Weights of a small transformer language model: 12 layers, biases.
Each number is 500 + 25 x the weight over its row's rms, rounded and kept within 0 to 999. Layers, rows and columns count from 0. Numbers have three digits each. The size before them is the row's rms in percent of the matrix's.

# layer 8 MLP up, 4608x768, rms 0.0541, rows 1020-1056, columns 0-191
098:492506520457510488518500519516528505459484467493474515527517500458470530521544508477462501523494517497521491525519475492527517491512453490497481536484517539472444494468485496478503527519492504475533527521471526542485481491516443497463497521521500493478479504482503537467503487484477491494501507503546531518481457517521499530511532484471475452522492483479499493501549524505476536474535504498475502413531473505511520472475501469444477510522540508495510513493497506527516517481531522523512503499510505511542536474512526514482560521567491494468490472480466494532505479488502466466
102:518510488506482463496495481474484504511497479520475527495501539492465520504462500491479477474494543473476467537533510506525454525531494487501536487510508525494533470502513516513501479462507517484486514483494517497485512530477466467513513465461527484507510483518510497454465501506502532473529486501479457510518522490513505503456518463515517535490501453513491496496469508489525516471501511470540498501487510514473524504461530489469486497498498468504468515557505478510504511480492495497509506456473467515501497485516480482497513476516520502530494564479503474511514487488517518468
109:452499481503515513557513499453480506510531531503492509499494586486505514538494531489532516457515463455492468554485520524523497527509470482470539522502479474496484538521507489527499534502525472506469482510514515509559481520490525527515496482512445505438448506503488504519510478518493489520476487514498471475500518552488522512497451514534502501464460514463520511503523508483472510496523531505511526517508469550541469528455515514512508489515457492539484490491516536500484531495503457537511548506484509481513475493562487483481527528504487468543512537472521492505488471485504462514
099:504506552524513531527527509462500489543474508486508440466506528503480516476491551491488481518509487416490502564467512498493523543486506470517504486513511483530515507468481489542492518519508481495509484475508516512528477510522523502513485534489521509489495502489502493484509492520466499498464447486426511525484506464503504495494472504497562487515515511522467469507486492483523453495506528482506525466520513539519462482493481544485514528527488444517519528533508463504484529474542489526471468500525538487510509524515511491467472518505549530507485526487490480493441463470503518484
101:443521534461515510471483458467488556519494509499493470490582530438499520513471523528525530458547495509489482519521498477515533518559517493527555497517495508483507518474470531509546524490522509516521527497477468489480484442501500482554514518538488480468523489495507496474506528517492480564471526511527469517494481491531523473523498498502511502526528481531425507519517530505530474488492542526470531487505473469516488547481522517533527509512481484474477482513504543534481481499485509511535460466479499489506497529487504472478453473495480461488459476491499446466513522479477498500
099:494515510489482472501526471474503527509506483514518480471491496513452531523500465492501502505530488517507498482515500512547503496497488547516498505505522513487460531487474540510449534510506517551505475476483452469507495500476528513495504518466478501514470557530466515459520527532514482544566506488498551502525507512504484500557519481463493544510512513459531505546488499501467503513542516526496510501526503534472500520536519536494459479495547536472466509514496508517501528487477506513502471500490530531467524528501459511488524509518487508500477524502510463459488493449508500462
103:480456476473478466534483489491501521538473525499492508548500520515529529488509513495519519550479509503440489471555512513478513450477534493502524504467520506469542486511499480505495508473497487496514500501549486505500499471516513496459516459476482493472509482566481550500527476516498516507512454540531485489508458476532496509508514512516489522493488484511505503481529521464518499481496505528482489504475483503537450501531508477500501527458455479542510541503484536559488537517560486493520483503474542529492559518491538526476455523504499515485478530542476508521487513513513450539
102:570491468495490475498463473493482472521514515487513493490520517430508483543503485526446475493498516482497508503481475464522530493448488492488530534498513546506486502520532478470482521486497518482519542512510478524454484532432478506499464489449495530501525478495473512455502470542501501553517466442498531518565521488550531468513484548531505533493478528480482476469441532455559463508502538513490445482488511485514538497472471509476475519484495512512524530544468471509493488473490506471491513550523494505481555535459502497470483540468492504526527517462497507448520515462488529477
105:477469494491524508475518513457517540505509542549452520517491505485511493485476506495535541447519444535532495480535507527524526468477493485504512492498511477468528518524475491458437542531474441490426509530492513513486484521487478476460497506520530495481557471558523501509505453507488479500483484522521546466525467426503537543543543486508499463511493508459487545544530463522514566483479520492493480518525493528472474518492464519504493553472499468488447529512481528508506505519499522526536501509524528491502524522525489517539511484523480500483498517523490515462492481507507545502
098:496552469487459466529512474458499519513519499471512503466547502530488492516442499498533471522509476491514535491445477491458542501506486523536446509508532467492494488500510500497505494478567505554436499511503481497495480500529517479491513479506479523532481482502490494497533504509527498572527478494526496517494505485528503481513512464452483516491450486464534475529502498513499467495510507503513449501447478530517461510476483491519504470467547547524496454480494495480513501552493524529529496551494511522535487502491518538479536529515517515472482475516480491465528484492513469489
101:484498497478526505518494518519495481458528524544476506455487536484495503514467477519534520497507500488470479495490506493470459517528455504508540504495513508472484452519506531503495519486526519506491455527528504502481513512519544529521474531519500494491520479548497482480540516527519538532493509524536485493502496486494514514489481531497502478489485524493495539494514473538505519532519487478469520508479507503515481488529459516507453457502506472499473524514500544525495531491488465505511488505439508488506495466490491488533472494487508538473522482509480508504494496567511476524
104:487550482468473491484515520475490452432525505554495572555506494534477478514497473503534525510501481543507476545538488539478529540479495520504444505492435490497510478483459478492493519492495508510481513531466497518475470535558441498544518525524516504505458482535516485498493445462507523503462509447449506500500521471488507524499493515492464463519530509500515525513474523543498530444478466483502516512496513488497507522514508532471477543547533534486467494508493511479475491484486480513548462473489534475558523525494498512501522544523469492483509481504510477487529494487510464481
101:486501474491529486501545498492493498508542491477499516497458538513488524527493487459503531500481525573521460476521475455465502524505507504522509474495490497521489516487530490533472469525523502446521484479498515448545466509477487506548520523523458514472472505506477463509515472488492487488478505541525498448523466512482501545501481492559546536455519494510496449484504477495504477469526466501516461488486522534482497511525521478473483462426502456454515527505497542481502480472548500483517505506496486490498475501517521541551493483509493454512483462542513592501523474469525523503
100:494519473516497524536498515509456504480493497494472482533513522496485471488495528542477460545555486457505497518467490545498539484458553460549514520456478480506489498553499496507521514534496422512487472503465449517493503497514571528460530496474486442502499451484500469477467492534476473546517505465473540494493490487480518520473475503477477519466537561492465487543489488495477485513467544497450483493535489487522507519523538485507482508507466534484518524483493514526507491498509521471519505526510533466487463497518496533470492472511514463475547477543470468488526537505541510552
099:485501507550479514503486428489471521500502488482533469497497563519474523503501504501443573532508503498507471492462465493473515519517505511515516507519477456480495478546517522471539491510531537491482497487447503474525490522515492533541482497522501460473450485517479481512491484530489483507472512494450506529532550505501483492479502536523516486471513526517526472500518485526483488519495494487532512485458467508479468507464503540501538545513498499492515561492518492516512502523508519513500514495506491510516511477502463493510486508484535519471496530506502483530481474473506471428
094:510473469527518504482468464512523470496521508534501481506490524522495491489465538462522481524526495484460493520502514497477477494499512469537466469474460454522497482497497483488540489486470484505482541472472476523492477507505488501455487491539497494502545490534518489503461504505502510512503492527471499468509483522506519515549479494505484475577535490506518500484484521494488503523489536487494494522467487488548500476490508465485470475557497545505488497526500505485477529466488510484518483491502503484509495511489460464467516533503471488483469533468518498478516452564518507533
101:527486529485478459524524501503521527512504476506475464499418465534449543499448520508481516515503461491521535530491459511496560522479483488479472495480508460517507491501479470513491517470510482501494508502511458495467478497478494510493519484480464514510493520506502519467486498522498492530535508513496474487478497474492470530479516547539501428518577518492511522485541481531500489483518531509463480488508524544509537486540451479496499485508475524475478500507504520511474487529493523491496499524515505512526530539552491498518545493510508519490506567495479523484512501502490510507
102:506492490491491496475466496461515496463494475502478506480503474529514506510475479469499455523502481466498492487477515478509489485528505532494495468461504487466484538497459507491505492527495476525475470523499478476503460518503514496505530497464514526534481493511531487551550511509573475505501493496526500520506569462514463506504486503490474485486508520526475528527488580520489514462498510520482510469455549552482461506486534510504479510478511504480501490521524517539486534529505508474529470478506480471467515472442505478486513504501499511515492474525488530498467508517535496515
094:512505471468482459498521493439542525498444514466503485537505494508501499461521526490504457501517508520510505492485499525481487498538494442522465490485510493479486488479461465495540466498472529505518514488503468520539473488516480508505513487504525487463528434467531499471452504494503529524470507513461533488480470480541493516469490485508516507491512514513479482470470518489508513452496525500471462496494499507514496505485533476524530477507452487500521497503525529480484513522505501523536522504504469507475472511550529478505482461470544505461528465537522504509496498476493492507
098:502503496510496484500518469524492459513508458483482485475513502515445500539501511488494513485518529511462473505513489533525480471444491510481478483442523496548481463493479539509485479547512470533493549514488438475488531533480471489497544505446520526494513478509548481499565479494512551488492506544494506490459487500481446485532516495503542506501477506514500477494528477539514521451484491476484511497517511456597480476520463555467512531505465507479489449477502513488513526509439489460514511477531515491509492450484520526498479482486455475508518476511483464473498483525539495507
102:496511505480537503486486489500515480510497551502483550479495467539489540494509490482521503506465508473515476463473489487486513481537477469550508516499490517519525507523535501509485489487493506502516529464487502491522460527493496486489466487486492459507494506499471514467497454506506496507512536465524516513532480492539492520504522473492522496502458501458495507496507509551508503472497549482455483508511527487541499509469482513554498501487464491467478493537511519519552509540490503499484436534546529496493499499521491502491525525491500471534529483494454527509456487500501495531
098:526455534482504499521493520508484502474541469500505524510493500485569461529465510499490530453460503485501493497513511544544514469510492483509523504509494465508516503530477532557494495465530475514488547496517496500455478487473504464546472499546517471508545490540500505487506492497523484513514476489494467493464473536520517513556543519499522523539453532515474522495532498515497500505481454505520532488484464461518518466547484510498499471519478450480514537492481525567539522492495526503464483509528507508552454494509528505481489465540474500503496482489499505535472532480544514495
103:527496449526485514483485463534497509477509498479517512518473498517480487522490523464483509523523529488498540526487509504535501495480528481492512514490437510485477492505486490527502486463501514549458509457556545511513495474551504494506500469535500499478504470529461481428473565521502513476478478509501498512473478506482513483489474470493480476507526486524510510487481548463518525490499533483449518499529502538482482502492534453494496486534485507468511509484502535528522497502467520501500525516490518490534524509569517494515481552501510468509524510493491511506491512501463492481
101:509545460504490492527505523527488529501506559488480513499482491509511472510456508470490562521465464475492581559502520452497525518486523528518525475499453541437505510493495510491535508516489472516450505496502540512492466517465509505486464461477511483445522463462502507457476466448471466463483486509493478502530451483559468516498473491513537502492531511511505487521508497507515490467472509529517491497485522468503518531523524500502504533517506493501508496464538539477500502495475459503474515505488520499455448514491475504494498530489485450483489508490503541496515457496490495527
093:503492535521473500527537502544512479488533493505427484528517524438496480519544505522520542532523471501512507459526489493494457509537444511494490531489508518494506503489522510488500508558529500512496492487536541503466485503484518466444493489499517493498493496496456473527479531509493543505463526528482501478513540485473475479501515515452506491501498496478505473479507523500521471477492530490498495502503508498483488547531467483494508481547476501495523514521529488495529490481494552495502477489492473479524467510476512485486425490508492499538525513463494495474506465510530487528
101:504538541467526506448506507523493490518489475506509493479526541508482509513447501476467499503521519493555500539517495500514480544482476534499435505505470503499529499510479534464486457486559550464509507493490502473506513450488500490516495447502494495488475468487504517470516467494556510492475497531534514511473482442525533494538530544480498482492512488436488453552484534466507494505508541499468516500504498523535512488455529484512470540482515456515511480499500506497464480482530465531511540497472519513457492477507547504504558554509488504463497499535470516525506503499497508509
104:529457485522528555490501483456493538518497457521529479511492505506511532485477452511474510504462524485490487488490534428525546507555502477527522506509493505539523465483534498506483550507503490500486510523516534517494502489494500476506480488535514513524489513529495486506482508508574543517474491467506512482498506468462538511526510524450479521484492514509512447504540501495546520542525441478519503473492475465488488493505503486491493460507480532511539519520512523532529486564517515502456516532486499491496469469481463452549477506514513467466509496480497505468498516501499513473
099:506489537481503518517514529517439504493530494500521500494492510496485533506484506507466475500488481532512507539517513525497520531462464507490460482510520499517554489473521514485488466491508528480506504488540531506515507532530464485543513483509546477443534518506496527510473516465535481496520471489538503453470517524497532441514540502488512485514542450484526474466483522482525498540549504510506510487466523506516471510474500514479533499485528499495493461542517545531495505439508523487509528476552485525548471489505534479465463531474489532500480490515530546495498502507490511496
100:517503483499499508507468501506518494520534491475504487540457499510471466487475494488518492510499538484475475501512516496497495487531495492504449517494499505525520472482461510495461496527511530490529496509471475498500470505499500492494510446466541491485460521516458507502498510495477484497461456493470501521542473513523514505519490495497474486501499445499496481535464532571505498463463479532480517482473529501505511518469539447492472499484468489497474525462495513516491508509503478443531494497522514483487532492495444460532524519484528452493459501512491507483495458508533542531
093:463512457468498512490486501475498483479532514493513548515516522493496483460482479514477546509508505502528539514521490521477487490496506499529487509517491496526487479452527511520501470533532546515456528476509518530575466485525523506539488492456529476468497461499492565492489495481491474498524481470497483485479509485527523450529501534501513444514509505486472497487504473504476495482489514505467541440518487517484474524469468475548439483517468511493472504505543497515490510498489525490552484498522461497470493528487460547495463518489468548474482503465470485522479489489488517532
099:488478492538468539522518455551466497515505514529490467537537482454499473473542505474493527514507522545509528476480539500543498485513485486522455527520482470505541542458471503523534518521524506489504538493475510498498511457551476495499519518564478483487545545460503489505494478504515481498507499501503512462518491503520515470547488491509511520466471517471483485514477499474520504501522478510527518486535504482495465478494541512514480530494459511508493505528518492494465532469505530503478482499491493502479472526541489508572521486488463514506475480529476495531500511522523504518
101:537508497514499523500529515521476489445526500514484511497515503521462493483509512469504454459560538513490456529521465492508438484475477526516517486493527469501559517506488487487490522474512517494506492565524546504498515487515496510462471480489515483524499509494523499531488495457512423492481550437458512489497514486481509494463535459543495475509442486414472478539499463473528447501484508497454497508519531489459507517513502552512508518536487491471517487451526460528537511475483516497516504500551494546524527500479537489515473516501516539480487502480495497512527519531471509531
099:500482516534506482490497523494492522530500465528541511493470508557493470508463476493544547460522482514510514500507557529507509519478519479521490517502488503494461491480487485575529457493493529497491505527436510510476500508537504509520475508502468508488501545477539493485548528514492492511498483447508471447541508567500515526477499470467527477468519505511472485505485525513484482503490520509515515517507498496468485527539520469496516480473494506534517511517541489481485485501464476477488507494468529509505441500504474444511479513457509469483487517511509512509509504485486519457
100:532412502514502510479468513496521520485497527495494450481524504498516484515492527503518474528524506478527523485497523525498521482509532473468503533494536463481464551512518520480429502493500430480498478540489506486490504499506492519503460481479471518455491488502496518485528509501524452490441542468510496483494484460500497477501497503528495501453550490466482471511500483467480500494494472533477461532498490466497497488497482468541526482529520525475468463537566498501496524471507521474516485515456500480526498484493517496515501479518475466499473491464508482507459518517520488493
100:502537489485513511479511518520491500483487536503449455496499509502523466521470512498521518500530541483463493529515509509500481509506499474502518537527468490506546506527486540522451505497475512486451490502502546524527513477500500486460507520494521533530471505579531466524476497541510516512519536537493474504489471471534489495509496500504516497512499471497510452482452484515519540508465468496517512521472489473489417479513554538507488508464470498527444495529498510494515518488552512556512488471471545533471504517484510553496458519468483495499504504484532464457521485499530499525
096:529528472488476444509475463453498494492543505485498508484502517500478516515508473547548505497508521516481480470514516506474483513537524509493508448530506479438496521521542435501515504458474492518511551499508506487501465466486507543495515523498507512523488492473538523509516548517538504487507504494485454512499522491526492475536458475513471494481514511482509521534498489491541510499533502512465505485518430501472524549494521482491522444521479516467502481489462512461494519492489475485496480497502477539464526480487527467457455515477498495517543479509491513514517497511515522500
096:524486502516487539518466493565515560503493502511507538507536521486501548517534525521484528514483502481492477462489498500511487509470433511503529530453517523504449507513524449532475489518485485478534464527463508520551508497493501497489491511520467514505484522500513489514542522483505501471504442501520494476502519490481478489493462479506524462485477532513451464498507556517484479494475507481495464499514527511518515505531516502512474504540471474507495525511515501480487543467529482486502496485517594523467510507495498489523472472451480507507543478493471491554509495476497473515
# layer 8 MLP down (transposed), 4608x768, rms 0.023, rows 1020-1055, columns 0-191
097:537541469481503504520498523523518471500500469489478512506494481476489483557485533473519488501490512486470486503481496527484520452483477489456512498488495497504514494521521475483508497495539481511494508428481520478496534482513522504494510519489453494491499476572474505437501496503497489488477492540527481500516490516514488500464471524499522457520466516553526492518499522486507462464532510514455473552474468494506506460470497531437508486517501514489475486513525492500522482484533482471487502542505474511484500495499452484535483495488505474480521466496532508513545514464506472502
108:527454475516523514533494491515495503534544499524525476529507497456487507503511469509523537531496522513510489483507493476485517514535500482511483503538519479460502524471467474479499480510495497491475482504508474478510474479480497463491504498479515503486528528481511531445434537512505478482515508507541521487475509500535449484492516466472494532495476513486470496516473459517458490520462543496525483466484520551550506459496490507493564480484486487519509501507515474517495513491503483482545454512505504498479508503513552507510522515485490493487497467534479525523499488532502527513
105:536503523478496489473482473485545480473493461511506487507507492446505508491496519500488488560492514548468479496512497484545516504519492518503526520490485450498498501499499509503510531537491490531514481519484457495462481505543515468485529501481503527523493520528502473511502501544535469506470490498493514500526494456509499513509471511504462495508489485540468530453499549474476484458522494501510523512499494484491541484533535499503502472518468451487480505486490465485526489468490498456516497513505506528482485515525465500506483503517500519499502460538510482512511488516539551476
105:499529516480472514509505521546539480482488494504533505493492512478479485509515505499556480527483469517487484460489449485490554504482476493511482532502470499475484475504538484446547502530500490466473464504458510572502501540477494500523502499500499486494488534492496478476454498485508479473543517520507499552485487517499499508486538480507515466504527466517460510486478485509533523535494502492510511491449522518476506492453498482510497525513514536483514474507466505468510479519551535501472493458516486553484525531513490494499475524486509519495439486508482507515470489485491506500
094:545502536494518483520488491483560529513484547466494469471452512490506462566497489460508505489495473511525547485463525473513491513448493530536491509492499464540508507506450514514500492540473507489499499481500534521507482517543488484430498508531480467484461505502537466514492481493502509503500487479479540464551512490473549520519526523484508529540504459482541499525510490541522471496532472535514490514532477433521498441505523449496512483499494497470507461498467497488511510538527493494497530500582513519507474495509456468514541544488508527530530480502546495511505544470582505487
099:523496458490506468507479536431508502487471490507478517491510522497512498485462517478511507441507513501529492505457538485491491524523489496497457522439457515476478502489491490508510478437478496507487512518510533525501561526504473482537518502501464517498537470464509507486498494471499539530508531488488499486488517473478482505509497482488492449453496525538486484521475496512496485513511542515506514501524490495537515504490482469474545521483491471527503484504483513486530519530532490512528488505519495504506486459558523478511504483539508509485543462525515517552558481512525485496
103:487484513559504502504534511478527506540474517525473505503455549508560507457544518561497502489489517445509530520490478499493566465504508451548482481485488507495485490482487524521487507506510488493491507498540484500500482523486528489556492519487504496504487513428522505486433470552546494533495516497521519506504530508512522477513520493491467464502481520528500525505527484469483506540516507502504520494481543499505518553459501512555489507463487496495492504467501484526475486483481449478492507503501471502497522475504489518482501487485537454531529497543443445540486493487466515452
100:533559543480506559480523508495503475488509496480469487501534513508497506519478495510441484508445533461495487475507501556538510491515485480505465494516511545476530528541463487470512508525509467505468509494465447464466491547494478464492483496481480504468493507488536498487508520555497510493502460470456521501490484515526520491492520487547509492500506540499497511502469492499469517510485456508472499465470526507496520522513501484524473506463521480497489489533449493492503510465531515502494504494479466490498495498514518492457475456472483497492516506478510524511496481530450480482
100:485512508503470509513534465528510498505491480479508519498591515496470479508498496488473501492519489491522493546526482470495489529522534482520512491476471535530487472481480531501479534512519534490527487497489552485560488466508515487525527489479496508468470525468434529478526520478521492423465495469528549469523494472549531497497516533523508506487482500517512481487493551500482480537521518517545517503467488472511527537488506501522472491476484463480469509539536513488471514528475499514481500488484544491476483472526505507540524511516502486527501476513508524551538463495479498471
105:462442518479478520501510491519488510469502493487478471479512494518467510482481489474512502607484475523525457495495482453504490524512480479523535487522483499518491481478544542510544523509477474473527457476486486489510468501498480505515494509488506514485531583524501518492470520477488531500482544464484416546519506498543527547491466449471511484482473523517495485528467506503566530503502525456460510476471510508504505485499533453487473507483494526500440528438526523487479472518515497470498495466495466523489554536457481484457489487508511480522495529528554490489509496504499423487
102:541527513557505510508549522527457523501508475510501521571500530543579476476543512495474439477485548499511494495504508528512486475459494480458452509528526486504505541486483502456498498559549494530510531432492488504504524497472510536507479469487465515513484497486486495530497481470496495513464448456511489479538533498529461498470506517492478511502500494467516520506549499457477486538494470495509519505489523501460439502523483516509503540522487500439515503518518546509532553514475509541476549499492489523515544510517492498442467502502505508485514502470509529498472514444521528554
103:471462468507521473523476474548507482530471506490513470453470523499526540536494555488511494509491525530511440502471521485542478474494504511526499477506517483463521515518461497529500515460540474492491514508517509467488524506495525480523507518528474454510563551535552539498533556502475511502530471527521493495479510479511492509476491506492522523515505521526505477499471491504506534439503566552494477443491507529538468493501524511492532505484488476487499518475462486506522476521525544464494487494520453486454517488527463484489549520464581499563502514504531492494514469524504488485
095:479451515509498499445499468489518475503489513499508469542476524537499479498528492497481529512532469511486525501512504527539500484503535488486508526519533530502483541552506505510505496482484522509461523509498510502497506529448515481524496507494508471490518537476495528533507512508480505513508525515462517501477483479496498457470526497559487491486526560453474515475532533480499522552531485505535562498518516496533486505481514507502480539517545502497483512460470479489505482529473525509530479514526497484519522498461513500474498528521534466493531525503492467467499466503488470491
101:515473539443509489513493520501536490481493539517485467494444525473520473499520502491490510501494495504512532490523483523493546483495507531512482509469496490480537506475453515501466496507492483449504525491516506595457506485487488498453490504476539490508481553461518497513537498453532482503511518477480482519517546534455461472503486521480523517464462513505498500502517456476496539459527495505526533530466532473524498546479481496472514490510486519529526441476464519495515539469470504500490516451516504454517486489504532515472492496491499510499483478442514538465480507499480487510
102:474499522503484519510470519528477546448532490541466527547479546533535449494514483482492449512472519494514530477544493543487495493543498483523509502517525505467479495496440525536498507508503500468489524532497559535503514494515522494504518496471482481519520485469500461486510502511504508540524513506511527510500483483501479491456462481502483534464509532459482479464479529509509506451492531477489493506513496520472513500534474488510474519539579499519535521475506536494498520508477494509501489491486474490490436470545542536442470460469559477502466483466508489465488506501511483522
097:512527485515526509524515503509473526514522522537485492494511504509483515492488441489487489514510520520548490541492482476508471529533478497462545491496496507466503530511479490498443521492485462534502475493504515426521507484517489501490552528505508513502507500505486534532483508466501453458479538507466486525501468496499509518499509538512507500470512498504511483474497457476501490455533511507498511512526516514523489555533449492500537530480518473485484518472479490547540499555530518511528487474482507501495516528493513494475491503476538439583527519526460519498513544489487518464
103:526506498485527527526560499509515511462478513505498517504537523470490467486547461487499490490526481477510517525465569494554488511493514520498508462478507506513463495483520529475540475504509501493489508452462517509498511484518501522526518479505492512478479526578448542504488463477460526504523514460491482495531498487488487456493480473475483519470515487500470489538484496468510488504481480506538505466520490484517516521512523541496515505468481501517527509453511554492519510506460539481513540571512497513499476466465486458478524509558477526467482507497512448524512468467487516466
104:487512519543554497481504511497489496478483558509493504539532497484500491479531484509484491508523488522511520546517471446518496487482527466507465525506456470533478535529497518488499499509504432516505473525520508498510493530491477511504498466534494511523499501501510491510521511536500485501493527491491495483485472518500497473496519517486498512516515499426486511496500499508518523525469521472510474443505492478508511502516487522517519485534512509464476503524516484470470523489527473503491482503508577486514477515531456514497466539479459455470457513513523492549446459517460524479
095:487521500510498522515483473523504451467523502514505478459496545483505536498512479477491502526514487496482498506519564467511439492467515543517497475494495455520528523502520535508476497443541494504513510518513511486529490490457492533500524515531520461510485495464483484530487475513490505499482513507509500528486497494535497485504455518511498526498514526496480506528500502535475484535458454483462516498531499460483502544481502481478479514498553486500456512434489481534520520504490504496498420538455497538514477492450481509497508515503491518503498530472514516512541496480509505505
098:515503494505493489503532457474527502494516482511504463480470494475535501472483487513556527510479479482523503522479472523488481519511503533471478503470484523467479480539499476501477518449530506439509498521475480511474491521512487507484510523523490446473507507528525511504523476569503505468504477498477504518496507555528522481540511474506493506508477524495501482515542523430478540542497513549514494500479503524506476509458487528455518499458471521511482476566508501450553479480520501486516488500495492515531515500505481511466550495495536492539515499511492524459491472523511501509
100:512492548486507463490498504508534451492473501502496508493464482466510511432418557509485468508478484531491503521507513465535532487485531521473544521469496484491507512490533492509469507551490490483525503492501516483502503530539490478478455484566512480483480461541506463470477480459519518517504487513477471541538493456464477571475485510543472498530496537506530535536530551523480496459480534507458501467493520479472497448522518503479476507510482526515490497505491523517521462522474520484488471477503505534494479483489480540492504520518498482513500526458473512517477515496517510538
100:506489446517513472479527450542556545510477451527517465480490492512502464502513485535509451467495458516491484525476482509513474523504526525469513507510467472481520560503553516493481530492518466506550554485502483519458507500487517504464483508496480521455487532457487517502533487531492486489505508481503538522540444481503438495455503518503517468479531521491473493449511496501501529465448514542497489513497542503468503502499504496472515488521566483543513471528518471481442512529536500493535513473501515444464516491516517499509525483506485506507501463462483523510531523494502513464
098:520534519470481447559500472506519493479481492512481541467519517520461498507467545545477524479526537513506511471495521511518465491494503538519507511490509464517495520495475522457542537511515524536545482523435491506475501528513486510526498491491455433478518528486581541483520515474494490484512471479482498518519504524499536436493475487519495497431519481485507481535505474534525504527504519487512483438483515480503468472440505523471483501504505500476529471462502494545467518538506487457472498444484499518478510487508493524483507515488496541521479466492464489494520488495494497527
099:519501525507472486499412459482498492480500488484492503508473529495493527481517507504523477498513553518424511500529500465441515468480502470473500491485513551499481475533540541547520529463517504484539538455508508486491505501480479520519486447502520523509466514497542542480529463477517486513490483529466472508495511496514451478524465526507520477497530476525460490456505497502525482475498512458515541494479517449509526490471488523488502534494458486525512501510468510494527481511506541457548499492432510491505507501519505468506548493493494532515543531503463522517507468489500572489
098:496539502528481487499456474494487508488486531500563477503525525516502497488493513490503522491505544482478507517488479461478503520445520515506467488547533530467520519474513454477487515478499494485513501495506467499525485500472529469511484532514519507510444537488522524518474503563503433565541520469477502485515458486526477490468513490472520478504446499514477506483524564456506528509479517491504527482467472448449530471524462493487512504525476495502452487455477520530537483513523513528521528485525489512492522496498497498498503547486478485507543525519520497517507489482477541520
107:508486538511506477508477527491507486462495494476530527475525489531514500472534456494473506462478510453497491490456513506521473473468524509502497508443474473515513521471566498515512540483509509483471503559544503465521484507564526504511463496546488478511496521519481524527498479536530495504543494539552511529511478482514506545537450466504486492496519472496529497473482489484479466491475505491496504526507519488472459483501498538500506500541502532500510543464489471486500491501492476507541563466508492488476517541488492499540544466469503505530497467511514478465538508505494457452
100:460488455556507503473497503512465504485518491492497494486535481472495449472482508491524518517525427473507497519486459448514475462490501496507488496474507492498502509488487527493525482530496457516484498531478445525528574491524450487474479484496526520465507491471491528487527521516493487520486545485469498518499543459520468477484481467482482488533488475494490472502454528493458527463473543524485475522463487501518515510529485517506521478483492550453503494454538470524495455507486478515498503530506530520483516462475494497499556476526510519527530518486458510500508548499563544499
097:476497514463457522509489481481517545509538540539439491501513501454499501479520493527505522466486532516487492507481482509467498540502501507491489464474504502494516465539480468543502511507510480495504479486488517494473482586503535542504500527527520511521488480512514488500530496481513529522499507528515470442476537466498546502512491453527484525472519503500491485526508487506541509481502503471482492501500527566516491573500525535421463527456467543525524552469483464504508488482528480487555546452526517452476479536512500515535460557482498462499491515521498519548541465518495477494
096:537486517461500514492557470530489496487499526513486492484505513494489534507488498575508564471519511532522498493516511511467448545538471481501472468507554501516483555528525459483557561494502482530470486501517497519505533538471514500553483547524474534492490491519476469500529548484470519546528484522550516437429455488469506529552487501477534456475537520506503489509532504499539497529479506533540487517526509441532510510495501512514481493498479502480449502471494482483513512488505502504460467520556484510486464563462562502472497475555479466469524474509525477489508481483513520491
093:518490536507459454450503523526503502505496500491493511472470501486501545536472519508553511482483491526473509545489471504501524482536503520476520525476466535518518489490498512490452500496524471468504471554493455505485513522497465504477490544478486512473526514502496481500495488493559548458515541502522518528540514546510499476511503485514530506478470494512495482520491487507488459509512492482517492517478493503545469524488476519493467480516494547513467522504457481465562508534480462522486521485515487516540483484484534447482510536524532529518495481539534483469531492488498478511
100:485493513507526508489503513496471425496518494478489490521500524522493505499517525508524508496466516467518496500520490492506511477502518498515464451457507510488517517524507536532502516508488485531553551522515522510501515508444505523465490529492497509439518482521457485504520533489472449535504510471510495511451490472491466499502496526510491487459548493520531512487478524478512469481541496469510531472455477469523462494487558540494546506548474513535506492468491528488419562495505511481498469484516515531500495530499558523511521517499520473505475526527485490528530529488492468496
105:484483544467503483527471541498491527470480504473493496454508495499561473461496496492470503499518469498478555495506484492500495498522491533495515501499498558496505491485508459481477493468497533472468499490522514476517476491553458487470482482524514473526522518506476497512514480535482478457488502543500510518480505470534502534497481471445514525501514553485530453500503544519495499454507494529497496511531443531472495512501535529511529502467496557476444493487515539536516474494516468516465445518481509513547518483488515477483495462546485461489499492495519486493518485460519480521
099:466501446452497477451490478543500473530513477528506491480509504491482520524489506524533470539497483482498488499507480491476500527522508468438541482451537483491470517516514496540518510499498473501483535489508519542539540504463476503505517479512547495517527481493478508508473497512552484483538522530536497475505531474546503443489487488494488528497520492466518473488499505483546552498482506499485467552463489525525560453486489556477477500509475514542507538491496481473522463492491509469484451526489498496508522519520531538461508545493486470493530500518509481490503491510491518521
097:506492548465481534480482515455543524519474516479530507527497479473538552535533521509510509471512528535515465448462501499497479525512546539521471508500510536502531540507488510499471460507494516510512525495506500497520516505482511509495508502478502512493456504489501508489462474523505540462500467500516478527482469512496515500513501491497533451517472492517527489471485474488527499490501561511496487498525528533503533490487469499545541524498502489512544522511499519507512487501483506547546482447473511488478513489492504483499500487483482494468485507495455497435451506510507519500
095:483509559535490525519524527481483451474531477496497486508497524470485522500504512487501522448451466541476471568504469554508497500536517507481432456522470496492532507511498496477497514534485498468446516505534485538446539526523513524484463500504495543516498465463532490511512522493523500508510498500501509499516481509498516438530482529508495498497516523505492546486532517523499502506488520517451467499469554515495488492442488471470484488503429512510516484488494543502514500532477471455536511511489485476538514555491510510486496528521498499497452497527481509522503550541530477490
097:480499532530479553497460517460513492525508458524469526521463475493487495469495521480493481505487446548472532451505507486471495519472501499445495462545498526476512480507495558477483508527532499486525469506508471482527531506539513491516504486509490502513527531534515497486456519502508530517487510490510469499503509456519515508522490504458493479504489543535481491528510502514500509509458529497503480527552554519546456495506504503562469513481510487510500524484499495458525524440582459503542557490498524511483482529478466488476431514493489484477487471477512562474495526492545552490